config.yaml
n_layer: 13
d_model: 320
n_head: 4
n_kv_head: 4
head_dim: 64
d_mlp: 1280
vocab_size: 4096
activation: "squared_relu"
norm: "rmsnorm"
norm_place: "pre"
norm_eps: 1e-06
positions: "rope"
rope_base: 10000.0
rope_fraction: 0.5
qk_norm: true
attn_scale: 0.125
bias: "none"
tie_embeddings: false
parallel_block: false
extras: ["local attention windows", "paired heads", "shifted keys", "gated attention", "exclusive self-attention", "value embeddings", "hashed n-gram embeddings", "an embedding shortcut", "learned residual scales", "skips across layers", "weighted sums over earlier layers", "capped logits"]
init: "uniform"
init_std_qkv: 0.0375
init_std_o: 0.0466
init_std_up: 0.0537
init_std_down: 0.0537
optimizer: "adam_hyperball"
lr: 0.00462
beta1: 0.9
weight_decay: 0.0
lr_head: 0.0045
warmup_steps: 350
schedule: "wsd"
decay_fraction: 1.0
decay_shape: "linear"
final_lr_fraction: 0.0
batch_tokens: [32768, 65536]
seq_len: 2048
doc_mask: true
train_tokens: 538400000
steps: 11198
dataset: "wikipedia_en"
Each number is 500 + 50 x the weight over its row's rms, rounded and kept within 0 to 999. Layers, rows and columns count from 0. Numbers have three digits each. The size before them is the row's rms in percent of the matrix's.

# layer 4 MLP down (transposed), 1280x320, rms 0.0537, rows 471-520, columns 128-191
100:425421474495559579547492488558497475553569447458496483405440481471466555548440508484463472524575620482421545476454442418503486550585499522585349555506459436431603477534472482486430462488548439
102:488554591430512389502455500564537572409572544493432511477493490541530513438482470542438568432515461522482491466582518540439529472488479396439543528472580599580481560447523548607482546506519441
102:525479465495502503469477534517463541530370519509471457568454434547445493588471517584549602482495486521562538478415464577466464470462524391490515418509440439482511549542465526440430551405567488
101:489269519552467420431526586478472463497446493448564470571448524465518581546421530425448566503498565505486500465481470460562425518466534526593519490464483545505525459526553499504428525480481532
092:468419512601585485499430436460499545466445551491531553520526429504540498525385532479517578481564496460497574557572413530437453556428516511490515589511472443567506545584532397586504546462516560
110:449462468484410427488496487522499554551504502446564543467495581520451463551518518514497505527481378474532549483400555531521479493528451450402554472472584556478543546432463489486538531468570451
103:389465455493497502456532484496501586542536533451499467571521534499546560489474543509405459488482488565553537490506467498584376499474529542471463517469559527495544457464490517496420494598526486
098:482381465506478541433494530500576423480410563546482454505481521603501476484585566517442453477492543478493589536529591437558579565426400498576465582496529432502515528483505456508530422520457500
100:542416546494459444527374510471589409592500507546509508583548535453472527550524460484482548576498479611396551467453532503510530495475461536449531518467539500515458507623531428404502559537441471
100:438479488455444478465500498514436421565504493460490533459488520528443476517523520461495434593503519545442549462499607520566464413448484564548436513569561595575551436449545571487599420485489512
105:507529480552556483481563562383539475517523418454528535483593484483470446512506404460453456490497531480536433492495484511536557509498374483544499480475647457470379390622541448496484500423511430
094:469519505451529490475542529459528510526501418447520472503534501461494485510438484620562461600471581477467509476505603452524416481580520471509477504447540439520452540477486529625542524436499601
104:412494488538496450455486576482592561510504525507548463495549483403469545595496431500546453515519575518452489481412428474556500633443456463596524591534514444386500516560532477545517498517538521
105:501477451487579432419523516567542476530522431503540488518477506570431503524468451486482508570606516536546464524478442498421526506483457467501488459588558419569456510438471523524566377534525517
099:581526565505500445464525589525492521414485486505525597512509525553586547468542520628461522497431507431511504511594548458485528548502479456517482443461484511455437567508418470527500604577613532
100:454366605492562469493589576532535506554449563524508567561436647441412589522433453433515412516505493554521520402483548434485526482507454389523475420397444542457522473534445446513594584475508479
101:523480616418456448462477503523381448486343449511490503489507597565542519471571515530613548520495551457530461461492445520498456493551595566506471519502556522510400540515454477536491573495488543
098:487395350463510457488517512552491524527488547466597523401662460435550572546567478520436535479587393460432510534454437507423608503439537509523543560454504466502548576507634409472521496438413491
097:484550484461531515470515486528524564481523526511510517525599506495464543425530518615454371514499554558538495537512530523541540588498473558519507481552507494470592495545487566443447446560453518
103:475486565463503506501476595423535416450524555391428543531567503428499501466489468503580538568474526580451514437509621505574464524515562479528403526532541407536428486493558445462578587406535459
106:527457599520485535455535462500461429468426503539528484497493529534471496444579472423475598442449430487482567511497491485624501562393533488429480529478532437381492543530453495418500521435387466
093:459498505510526449402560513462592565465476476587465383457475554488536490465492506459432527489556497473505530475467522440515516459426484522608397538558552504485511553483497449542475497516527499
098:528347475469425482472547447492512593556579534483511405406410505517574473565535485497571455529559505451419473475526534426549489537545508540538542512500529511452524428503480586502492555424447514
103:482505599410447525450511506477484502404475518541416553443590454481441567599477541411470452438526502586506416467654592480496473523469416503535465564481519503487523429591499465556483490437474550
104:471374476496544500597514511556474490502481460406540488623434446435482567486421488512517546491491544495370578411512585460514476488479473451427605550613489517545520458573471613406461554493472587
088:419291505510415531480480539463517517500459479477477518503493527559554491384555553466496466432486501463493527517573525507515613611462445564536393526437495479511510532481522552508520564522507441
107:462478496511491537518472486494548458414490490494491484544593449549572437497578452485504449474508480505553475480392477552476469506547513507483448471474592560412513413414446589482496484466442492
106:459514509499541591421521509574463386441422506474443468537434381524504460469449528531474489501510532525411473516546549477509386497508559522558558411517535536411477567498570474570454557591458425
097:469432524452528527439487489493508505503458474523497392415484509495473514504515442457489472517518449458409527553460410563467497527569537542489586606601492408563557498420515407473464497454447534
095:611312439463495455394510410518523590443423443543572569456460473471510540500431525495444552441452498457487492582548493527520533528484568521555478524465539528511429430467410414449467533461529468
099:562386542555522440527540476405465449576572609524460507393460521449535530579451536505452502526431452473465499438479527512500485522485521517457518493470563523527477484489535408453551504458460422
098:540418530535551531429511543507495403436573449550494512533415553577521411342420501454516465582581552474516397560538470560429501501508610483515456453519581537483515514473486514489519371425537544
096:442418494507470515403405425593513528556545472450550444602515455525402527516501430503453475447445580497522582562460505458551534440487598463431512543596515526523454500522449499530464483432418479
111:459547437515474458489407542549475500458462440520433463445528523509503498516454516621489428486445464498470529527501534433458532428478574480527585522579399572518484520385529523555501543537438635
115:467406489521396510404498541481489443551419493585518525487441512518415493387534544482554469476601454525412398469488540624531438476522468446592566568467494518357454494521523435511517535459442532
098:508275452448596430531504616384507492524398549459506496466498465439439545515502442565435445475521468541532582572527580511545508544557567493424415557507482508604507431576608522503520462491484473
099:548390548587471481512533410495445475503521435493462420469430535529515456549545546504492457486475472539550563419536515553501470455550504520422577556566514474397423549592586462565426466397479541
092:468354516556398469516401488425465389485595492450525538486441536467498485474532510399466482480526440584535546583450485500510451542518614545457574518473501451486435483485510529456522492423542483
098:497392534542504520515484504527502395559435498534518507385619486571502478457541574533491490485464426465541497478565495521483414415550488598515382558466393457535513457502537475464507510463397476
098:539504552496485512489525537601500502454495414557510478478448418492542477498587429549467462407503479451569547539500473454593603524563495512569555475439525568496545480425472530540440498471509653
106:483388477525429458445601521550580478559490488418599443493474439453516461521579487453546503576503484481563517506541465448496515462533536420470566554575484515433500578459557481474534580521552501
101:461507470443529481485513483583617583580444618537452461486459561570469472555451555454585544423538511575536490474436508514477586463581531547541540523553491530491522508503417543480493472516460535
108:544440537522567560438457463462491534479394561449493441567487499593421498481426513475474421467488475606465508446563547511557511407493496511421534570503468511461537479525498590463418507468487545
098:431472484532491421548508577393460448528480556556460422474528454442521506472574541548445498515523465506513435416435517446515500530523516500405455473559567464445383465503503466552443497431526507
103:521397509547545441480537569435476468466460497482517513556516528557483460496430572520491465453435472438416449473466542504551480482505456415412515371529512487500537533498490575489549510559527530
095:546447530496556481507449549483501480510526566479384588510535402521537506516526535465598493519447460519490499470505585464439480505525531576488397533397522489536475550598481537444475475491528558
094:443479496394537534480422521596571573488409509546457538492486526473485571517455504517474446493544504505507477508464556519504537523494571551491413449578539493423546509500457566530518468486545549
096:471555420543460525495548512523562473460549483491481561584520471490492486496523450424553429578532558507544469537444527411424506500476563510511395532456450526445514546474524407493557506547410541
100:541446512519456561446536524436508452473488530490568459473436506553533452508452447508529488593498544447520485564556446486445479556533411524397542540430509424472521477459527489467494468545437515
101:544464536527462529477517516496534479526545464551538495522399426540515495532459455480514484455525570536601586466514546441545556586507501496530528442522516455651510546476535535525566474461502587
# layer 4 MLP up, 1280x320, rms 0.0537, rows 472-521, columns 128-191
103:483503511449441524459507451543542535521502471494411591523661509516412509499469526533453526470561479534517478535524552488487565532527618545469454442400563503501518590501560567492467501517478524
104:516527547498619465573507598558550547434478483475528481605522458477509443516492500462472511468577461636490497555482468485451479505514452541548492462409534518430548445543488528500460516441566521
101:506478446515476438482452499486446489473491529476459535505502455495490497543456578502482479528512443547496448417453462477499520489446560501574476439469570467492611491524589410516413551437579514
091:455546399483481555481545473498539486470475532509503551441571518482454440474424493513527484446483496470516525549558468478416597435518527561462422404499537531490491643505540521545567483424410394
113:476486467418400445613522512513603467585526480547479543500426458415522499445418470558495427510544566473526456475531496486448494472587418503500412507443512492523419531490552432547535561481515519
102:520536573439408521488448513397500418564574442498507495538480494508451550562517508516467508515517525543555548558472516496544507482482572519551395492480501520444439519490475537448491628510570533
097:541489502462493553544381529441505490495526449489574499472434461532496465531532578444493573501479498583540502442418481437444583553488437537601506444516595404465471552581498554552427504501434511
101:477571417468612516591511417551445496465555479460554483547527463490374532513472548423530522484468578542592440427448523520539503456387564494573495496585490496555406461505504505460484509520495421
102:504492525507453563495523438472514550551524541475475449479519416527388581473546518532378400530489526476475409505572505561543470476572607531474546473514588417437508522507488540541495626513516563
106:443488466501524466561489545476466431460668484460559521466436529394469395495483530408546556522525514454498535406445553578448522526537425505476460524501539374502568463452478426376519497499487473
097:517488521414469488614446588540450573482525437469512541391345491467498546426484552421597584463493459584462430497456526516477477511408430508445526400595463446489528453472523385576504497498491439
108:446469440453465493548466614530415465531484460479445498527521534470428429546538589575515523473494617481598524421528565517486510569482560488541447531471462483391555542555444555436433488509509495
105:417522460444560537526588414496431457511507399523541536525587518554482437551464488556439556552510531518471502451524432493497481510455465525484456440503518563549463540445527455480446506604556562
100:431476401429508549488491547451501465467578493515619450568436522524442481572507499490532544408518517510548504537507499453469485543588471599460473509502583524584465480472480523531528456448462498
102:570525545417489499530469577411536569493487510559518542571619455411414538553533430518499526513539561496569480468485474439602476485453437455571555514482546551500626499547482435514457435553496542
102:543524458451468627526462537418424454452517511466587436468550524577517439545438550511537534549528544582605466427489443575460412459510403562529550471513549431527492503466533543524511544494423593
092:446516479382411564517397503483550476481436472535434527486499599422494569500590434464476478513541550446476478529501473572450468533482503430497483552494578514517520538536580447510543539534546537
100:503506544488488501515578417519401501482538560446486536542476608548513456490525478467546500574506486513519508502523448486520506506430411485509476522483417485507417458499551461462562548474480553
102:459507471485443479465534564489519524501512494502482529544445559508524472511520453501536459545521681529516429419553494491429445461483449487549446484414536474538559573463549497563469554570415503
106:505511495468607504518582478556362420435525567453562454513447521519417441524572486473566459400513466457502520568422541508489497520382478560519552495456426445443430537498504495487527488528465490
088:450450436463567541501408439450593485563437389555471467544490555541399510439471517522440520448606556613524545499457534456504580464482599452511424493581492493487467662449469463483426486549374502
098:405501545401546552432530529647574503507549559468592531542395394469533493557446485481550453571522481530451559503524514429493433436494442460502443508492442492584518503414483603503516576527467495
105:575498379438467505500409461573542539509507555497440493471534492495418531460437503474407422572513535509584418458371431507546540419550553637578479463450590449605620495516522506551570513521583542
111:373564457504560510542538548502554455453415450427551519482563391467511562455560519515515481541628520532550434502462538487473458533495546456498495521477461522552457517461554578486464475609517463
085:481516473477459490481497559519525492515549583538480518365483550481616521513525470599533470508572479469487575571409496514519481562457488530472565544499545438447504463476529519419397544454561607
107:468526497485593596488572443385439511536559505419440506632566505426464621507544481532477485525507460535484539405481538467540518519477517516488468402529491460470477509455510476537403524555459534
104:521545561485479499507442506496560515604522479455553568560520375547530426524420447451493440527491583476509499430507543464461503486476551459512585458455542506483449557533507611500560574477454517
101:498491525435433496506503628499442627456510545535499490556514403496409410487482427534452504504479526509470459576496547551483461608506507487525562493537433392529506570430545617500465502410453473
095:534478538497549482445601464577500519458472411499478462478516411491539453603497399499455518565561523480522540526488507539466540498502539518563483510432462550490438548412524374404465479412512475
097:460462509477553534504491393563468445467640476505522563569453502508410509466514605521389519571599516471502515625404570520454465516497483485548461551544409521473516454477585441499491536510505493
095:415486592450527438512457529537474490479474488587442456518488477449452451409465527550553466503446567607530538543524546571473495552451558525484526499509503392447439519527514569552470463498493475
093:387522457380424570512384544415515423535507482430553482517553472493457564473442446528403550476482512461482596514447414522398530541551510486502530504538449488548516520456509411469539424522511448
108:475526457460610587452569463504476486553465526505550450459455519436511476535583453472488500472453508547505408481489554504553513535425549581625486465440461518463488532527522494484499457519546374
121:478493471487464513534409535450401430590448491488473571517473364469431474466558588508476493364538469565583514473421526590550501535513516478577562436506454466443469495513541486605511547534462557
098:488482552499524562489504485532565490487523534413468480424531541479489545434479524541412378563599599564556456551535590515541499531532550494408570438514527476571513533438504473533550485566546443
100:523531478498471493607439431511513580468509518482473506501379582465492453482559574504432542476560482560562547608596612500482481522513449534477597462529555452441553553494594392475451582506418483
095:560470413461522484479488417560485449575491559572432594592445491422561366499472643560463437485530535481569521569424491500475502525525479569484488492474439475521505606453524481456504439515517419
097:540542601546550550461382399423503514529378466542490515550553590520451498458500494505473451520597486407525455432582508573504462544496497483562521443560558535450462501494479448531479410480568511
097:512550458446507482563421528582527518493557461558473420543527545468493536568574584592483529540481521564563476516516533508502594535470498545488528543492486492485515499551507496519407588580464527
105:420528550445450518503418550448520515534488603545598478545359488569552487464560488465548462596490520518512561444494597422500369475569471565551477408571552524501432509534505480490546496563479569
100:473490504425490579507548490497478539484481468494511455525479527552404539555573549564462486462527541491528420503453489513578467514441522492487484524519576488544502455443510499478433467594487503
112:584537468442546585524456498524445486506500631452507470475486488473451499476404522519486485498564463587494572549545471481430547506529597573455592473443450443422576533493459610545533570491453445
102:462513472482537442536477488445545471504516486460542442490518522387442499490432555469525452392543506525523530599530480592478507534560463558460498470481524487451405610503520506450459523422460583
105:479501522531474497476410485464476393523491512517490568449473511516478440531568437539483444555486484532506512493510502490500377430510529511507483461512541533501438552476545483487514492444488445
094:528497498462510480487531529487568386470525534498555463428431517434427515495538439609454511573593541490488411523529489568530419431452543508488645496524514499440474466482564475523444460597503548
095:517531495476551522535657396508494502524488467460507516507574515557470432361500472542433477555487479511520528436573520498502517368397466483475497559539402510492471437459549497505509453499499511
096:437527531500489558492586461471559464506526496472460530628555558507484536469489508499497548522482486438461495514501544530410501519393489581493468490468457452509492488439450490500506597627465490
103:446518553520424562513571479416458582587514531507446606448500487552598408512472485479450465567579543554512499435442505484487614484511546555558616556526580485496429474488421421548450550526445487
100:486527570512482568555476473558490556512634475490553475559428523525401369560540522464507381546463520575501532574462481411515490546505631522538594446449569468530525562475435403538508493551474423
102:571506543511448449600482508555498533533524554487519527493464500441529477434564525410473503505540518494465475495460559512508519528498508479493545461468626515526492497600397536502557528525498466